Each number is 128 + 32 x the weight over its row's rms, rounded and kept within 0 to 255. Layers, rows and columns count from 0. The size above them is the row's rms in percent of the matrix's.

# layer 2 MLP up, 640x160, rms 0.0764, rows 486-532, columns 32-63
size [105  96  99  96 111  93 108  94  99  97  90  94 100 110  98  88  93  97 104  96 112  95 102  98  99  97 106 111  95 105 103  97 104  95  99 113 110  91  99 103 104  98  91  95 100  98  98]
[[ 97 121 145  76 153 179 241  95 196 118 164  80 132 165 104 142 119 110 141 138 119 168 113 125 118 121  82 121 128 104 116 187]
 [ 99 121 148 105 118 148 117 110 168  98  98 159 181 162  99 116 198 120  88  77 101 109 147 132 167 143 108 166 144  89 111  94]
 [182 133 134  79 116 141 165  67 100 119 135 135 104 104 128 183 180 175 107 111 103  88 157 109 118 102 133 167 186 149 111 131]
 [ 90 115  73 150 164 103 122 148 107 133 136 171 133  97 132  97  95 142 104  63 120 113 122 101 165 123 145 104  94 152 140 172]
 [127  94 130 158 115 110 117 113 161 100 142 144  78  99 126 187  65 140 103 104 141 187 117 116 171 124  98 177 163 154 210 124]
 [123 149 135 172 152 168 128 125 138 116 146 148 141 132 144  68 136 136 101 119 126  54 189 128 111 168  86  59  68  81 158 145]
 [112  89 127 158 112  84  80 172  99 150 130 124  91 111  80 150 146 117  84 165 121 119 133 129 165  92 158 167  57 182 111 120]
 [111  66  99  96 108 110 186 123 159  87  60 154 126 106 155 161 138 134 123 149 114 155 146 155  97 139 100 120 168  85 145 132]
 [128 160 118 135 154 103 132 129 130 103  91 115 137  90 147  83 138 103 160 120 122 111 152 182  67 130  49 140 203 119 102 202]
 [144 113 163 136 165  79 110 133 112 118  91 123 110 135 162 150 154  90 144 147 108 145 179  88 162 119  78 144 161  85 106 132]
 [115 150 127 138 146 115 152 105 129 120 135  74 113 121 115 157 158 132 106  96 171 102  91 108 110 130 171 141 203 123 174  75]
 [ 84  89 117  76 131 182  90 113 145 139 183  95 113  60 168  80 100 141 150  86 158  72 113 167  68 101 130 107 109 119 137  99]
 [ 67 112 162 128 165 136 130  89 106 119 128 107 118 170 126 121 150 143 139 176 108 104 157 118 127 149 156 131 179  44 121 150]
 [153 115  81 137 117 126 135 134 139 151 151 136 126 107  92 114 116  89  83  95 175  89 141 139 104  69 130 138 121 149 198  98]
 [ 97 136 207 156 109 183 144 119 117 123 166 172 109 117  89 116 185 118  77 128 169 161 131  97 158 161 124 114 177 162 164 110]
 [146 111 138 174 168  99 147 118 170 144  89 137 126 173 135 152 147 111 146 103 106 147 144 142 108 108 138  88 175 158  94 110]
 [145 103  96 163 141 102  78 109 118 122 116 113 117 174 105 105 177 140 159 151  64  90 122 171  95 138 109 199 164  56 143 131]
 [120 133 136 138 168 109 120  94 140 150 104 140 120 122 157  95 115 139 128  74 130 127 124  85 190 100 147  81  92  95  97  94]
 [ 89  97 100  97  90 179 156  96 104 110 143 126  86 147 138 121 142  94 116  78 125 162 126 125  74  89 104 141 163 109 171 118]
 [141 136 172 118 153 132 117 148 125 140 134 138 144 156 146 113  90 133 133  43 113 140  60 204 103 151 171  97 183  91 132 131]
 [113 110 106 185 158 152 148 136 130 118 162 138 149 120 127  92 139  58 150  79 148 138 119 120 150 128 132 203 129 108 135  89]
 [ 69 151 117  79 160  98 142 139 118 114 144 120 135 184 140 166 109 127 116 154 139 128  86 149 121 110 101 209  98 100 146 128]
 [ 97 136 117 132 122 181 107 149 125 121 115 162 124  85 174 115 125  72 131  94 120 132  90 164 120 122 145 154 135 119  88 170]
 [135 121 129 160 117  86 162 136 142 117 158 180 171  67  94  91 115 144 102 166 142  80 124 137 190 125 102 171 150 139 162  80]
 [105 123 129  90  77 124 173 121 136  91 150 145 123 140 181 120 171  94 140  73 154 117 176 170 114 147  87 169 121 160 187 125]
 [140 136 125 129 140 127 138 114 122 148 119 179 133  85 139  83 169 117 154 139 175 116 112 148 121 108 131 138 137 154  98 150]
 [146 172 119 157 161 185 129 133 166 154 133  95  78 161 112 149 159 140 119 130 126  97 169 126 142 131 186  85  65 156 142 133]
 [ 96 147  79 105 131 145 164  89 175 131 120 144 110 119 134  88 109 167 145  73 140 148 216  89 137 102 140 103 145 139 137 113]
 [130 139 152 136 134 123 147 156 149  91 113 145 121 128 151 159 128 127 185  46 111  91 167 115 120 166 146 130 116 126 128 112]
 [ 82 120 148 147  98 102 139  77 144  83 146 146 114 170 123 143 101 133 109 127 162 106  98 159  91 146  55 162 161 176 124 128]
 [107  97 142  82 170 150 142  95 165 132 109 149 160 124 135  57 112 149 119 129 160 128  59 124 133  87 130 150 119 193 149 144]
 [162  85 135 121 104 120  83  83 121  59 122 109 110 164 149  90 126 140 139  48  81 122 176 229 124 113 105 114  68 139 155 155]
 [155 175  72 137  86 112 137 143 140  95 120 157 145 119 149 118 160  69  97  97 184 100 181 100 147  98 186 124  60 136 101 100]
 [141 100  59 164  93 122 133 189 136 134 116 162 109 123 166 160 117 101 145 138  90 109 114 102 160 142 110 128 137 148 141 116]
 [102 104  95  94 119  93 130 101  89  87 122 103 189 111 114  67  83 120 108  87 143  99 147  74 138 103  69 161 141 135 182 101]
 [100 176  88  64 111 138  99 134  67  32 162 102  85 144 143  97   9 135 155 155 120 141 157 169 129 123 104 158 127 115 215 118]
 [151 141 140 114 165 173 120 144 188 112 111 114 134 162 112  83 122  89 118 148 180 113 130 121 148 169 137 165 148 142 117 200]
 [ 55 177 134  99 174  70 133 137 211  70  95 183 123 183 146 125 179 136 152 127 141 129 143 125 144 100 120  69 101 154 158 177]
 [ 91  99 119 159 133 131 131 150 130 116 179 114  71 112  99 131 130 157 131  77 133  91 123 189  99 150  80  62  94 116 204 160]
 [129 151 172 170 105 140 157 102 172 103 173 134  87 151 118 149  84  82 110  98 160  93 104 110 156 145 142 145  97 117 166 112]
 [120 154 125  84 117 154 176 116  82 174 116 129 112 139  59 142  75 179 174 177 106 191  98 141 108 101  77 162 157 128 106 147]
 [136 228 158  70 115  84 149 105 165  97 148 134 143 157 147 130 176 131 127 146 111 117 118 163 126  84 153 141 121  92 134 123]
 [128 160 165 176 177 172  78 118 175 155 108 168  86  85 158 121  95 152 147 132 111  96 108 101 131 115 146  87 160 212  88 155]
 [ 80 134 134 120 135  96 135 152 178  91 132 141  83 103 126 136 112 127 118 118  96  80 149 147  77 120 177  84 107  76 153 148]
 [114  87  73  95  79 180 126 123 141 124 106 201 119 174 146 134 139 214 126 155 130 132  87  87 151 101 103 124  79 165 141 160]
 [132  87 121 112  69  90 180  87 149 148 207 141 156 129  94  88 169  86 172 156 124  90 168 151  82 129 145 141 119  92 135  88]
 [ 86 138 168 141 191 103 122 184 149 130 123 174  90 138 117 115 141 157  75  83 136 126 106 156  89 100 148  49  71 105 137 130]]
# layer 2 MLP down (transposed), 640x160, rms 0.101, rows 486-531, columns 32-63
size [107 108 110  88  89  92  95 120 120 121 117 104  92 115  97 112  99  91 106 109  93 106 108 103  99 105  84  80  61  93  70  93 123  83 141  84  94  79 108 122  98  87 114  89  91 104]
[[113 117  56  87  77 120 168 162 115 142 141  96 137 105  98  83 100 160 115 102 151 107 164 152 121 136 189 135 157 115  47 190]
 [114 145 127 121 155 103 126 117 123 184 192 107  96 153 112  99 124 160 214 158 155 129  93 107 128  96 133 133  44 153 149 100]
 [155 155 107 197 156 173 114 114  85  98 125 113 105 107 104 226  28 120 165  95 171 164 246  92 135  96  74 144 123 129 108 125]
 [151 146 115 160 200 135 115 149 124 119 178 114  95 118 124 122  64 146 137 164 139 139 103 214 123 113  70 151 151 140  77 111]
 [114 110 147 142 148 164  89 135 167  94 133  88 158  75  96 112 153 178 128 109  96 114 107 155  93 126 117 124  80 194 108 173]
 [ 89 177 149 163 128 118 107 112 127 140 133  90 146 135  85 156 168 157 148 132 128 159 101 130 104 110 132 138 220  92 123  81]
 [ 97 133 127 168 176 146  82 153 124  95  81 112 157 116 122 100 147 130 113 142 143 151  71 197 153 167 153 168 137 116 103 120]
 [129 181 117 174 152  83 100 138 121 131 116  80  95 125 146 239 117 130 160 142 130 152 170  76 102 121 172 112  94 163 196 111]
 [ 94 138 123  93 168  30 143 125 163 156  47 116 137 171 164 124 169 113 169  92 147  74 196 139 156 136 124 104  57 102  86 171]
 [142 129  56 106  92 187  93 129 155 134  99 165 139 130  99 155 138 146  65 105 122 122 113 126 147  87  90  75 140 133 112  67]
 [162 157 142 134 150 156  68 161 141 133 151 124 126 180 177 136  91 137 165 134 108 174 158 174 106 171 149 118 108  97 162 135]
 [175 127 112  93 169 136 136 129 139  90 193 105  75 144 159 166 131 140 123 109 170  58 157 171 147  92 147 155 164 119 177 121]
 [113 131 111 159 163  93 153  64 107 157 123 165 168 117 140  80 106 133 130 154  55  84 100 113 179 143 118 163 146 174  95 144]
 [128  93 101 197 142 103 134 139 135 103 181 126 111 167 125 144 146  83  94  96 149  94 124 149 150 170 166 178  74 120 160  56]
 [127 105 107 100 113  86 106 198 144 122  76 147 119 132 160 116  83 156 103 135 150 145 176 129 181 107  63 155 134 117  79  99]
 [143 122 108 101 123 132  93 151 103 139  77 144 164 160 110 145 149  91 129 161 119 140 157 119 171  90 125 159 177 138 196 162]
 [125  92  73 122 131 141  78  69 146 154 106 132 121 109 138 128 132 137 133 195 163 128 131 117 142 138 129  67  98 124 202 218]
 [136 122 178 182 133 137 135 116 141 130 157  80 123 114 106 147 143 122 147 151 175 127 124 169  95 191 108 121 213 138  79  97]
 [182 141 111  99 135 117  97 159 121 184 123 146 108 229 165 135  94 105 170 111  73 152 144 124  89 182 122 146 101  78 162 143]
 [116 117 149 132 122  62 145  94 147 168 102  58 108 172 108 186 108 144 149 158  98 170 169 113 123 132 140 100 112 141 105 117]
 [156 118 106 179 160 116 100 116  99 126 147 127 178 137 140 199  91 116 158 107  82 145 191 126 152 106 116 141 143 101 161 161]
 [134  75 138 130 158  92 115 109 139  94 106 127 139 126 133 102 150 125  99 124 124  65  95 140  68 103 150 144 141  79  83 106]
 [188 120 118 117 171 113 179 145 162 107 163 128 121 128 115  58 128 176 143 151 128 133 148  85 125 144 134 123 156  56 120  68]
 [116  84 106 141 152 148 179  95  91  69 150  92 118 101  70  62  81 162 133 149 140 179 117 142 166 133 140 147 115 111 159 102]
 [159 127 132 116 119 120 107  63 150 166  58  82  64 125 129 158 138 135 110 128 152 172 138 141  70  97 168 120 152 118 109 112]
 [124 119  97 110 144 119 157 158  69 133 151  73 148 107  76 160 170  82 137 141 124 116 104 120 124 159 167 129 119 159  97 137]
 [106 107 132 105  86 196  98 143 189 113  97 180 120 119 138 104 149 173 102 121  97 168 124  75 128 138 145 115 100 130  49 107]
 [ 79  98 157 151  59 104 125 170 162 177  94  32 172 124 133 126 133 118 105 132  93 167 102 107 110 151 122  95 128 154 170 114]
 [107 130 143 142 104 137  61 130 119 218 133 125 106  78  84 118 144 201  94 126 116 130 162 137 105 150  51 165 143  76 145 124]
 [ 87 106 140  87 101 122 107 140  83 137 123 158 122 137 109 108 146  37 127 162 116 138 172 160 181 136 160 115 138 114 152 175]
 [135 178 106 141 129 142 129 154 137 137 167 135  99 130 182 145 180  76 167 143 108 155 148  94  75 191 200 138 134 100 124 120]
 [135 135 183 127 122  75 108 112  87 118 127 151  85 128 180 115 134 130 133  93 112 104 131 122 122 175 102  86 121 149 105 133]
 [112 155 158 110  98 136 165 160 150 104 119 171 128 126 115 162 136  98 103  71 189 127 174 164 133 128 146 136 115 145 189  73]
 [180 164 137 174 120 108 155 113 118 167  84  81 135 130 171  93 181 114 152 121 140 176 147 107 104 125  75 141 194 131 107 119]
 [125 106 174 112 149 155 114 188 120 167  92 106 130 132  89 147  76 171 158 174 136 100 145 116 111 119 166  89 145  71 101  85]
 [100 146 118 154  96 131  97 120  96  86 128  87 107 167 104 109 156 138 137 172 145 133 163 123 145 110 157 168 157 154 133 101]
 [ 74  97 176 171  98 158 149  88  69  60 147  56 141 174 104 126 106 111 122 130 140 134 130  76  72 123 124  79 133 139  65 101]
 [173 105  85 150 125 176  84 160  73 155  76 121 147 168 109 111 131  92 126  82 190 140  96 164 103 145  98 134  93  97 148 126]
 [166 116 222  81 111 185 157 122 146 147 127 124 114 152 102 162 149 141 102 163 119 151 127 169 147 165 124 111  89 140 133 170]
 [145 190 138 119 122 146 110 158 102 150 192 117 145 208  84 104 101 154 142 135  96 155 154 160 115 137 141 153  78  64 111 102]
 [106  73 161 106  95 162 163 140 112 108  78 100 113 115 125 143 118  82 189 173 110 102 154 124  94  99 138 115 143 134 165 164]
 [165 175 136 178 182 126 144 168 117 137 179 128  98 117 114  61 102 101 140 187 149 192 118 120 105 196 167 120 175 109 156 162]
 [137 137 103 143 123 133 155 120 105 140 190 147  81 128 159  67 138 113 147 112 139 112 132  84 134 177 118  92 143 102 171 141]
 [205 162 203 110  98 118  83  58 101 141 134  84 157  93 119 153 134 152 133 132  75 127 101 149  79 125 155  93  82 124 118 155]
 [163  82 119 164  95 102 197 106 157 160 141  81 110  98 114 104 165  88  85 115 113 102  84 113 116 101 109  66 177 121 103 153]
 [143 165  99 146 135 116  96 161 110 127 124 102 144 152 113 112 116 136 115 141 131 155 141 121 111 171 145 133 112  74  95 133]]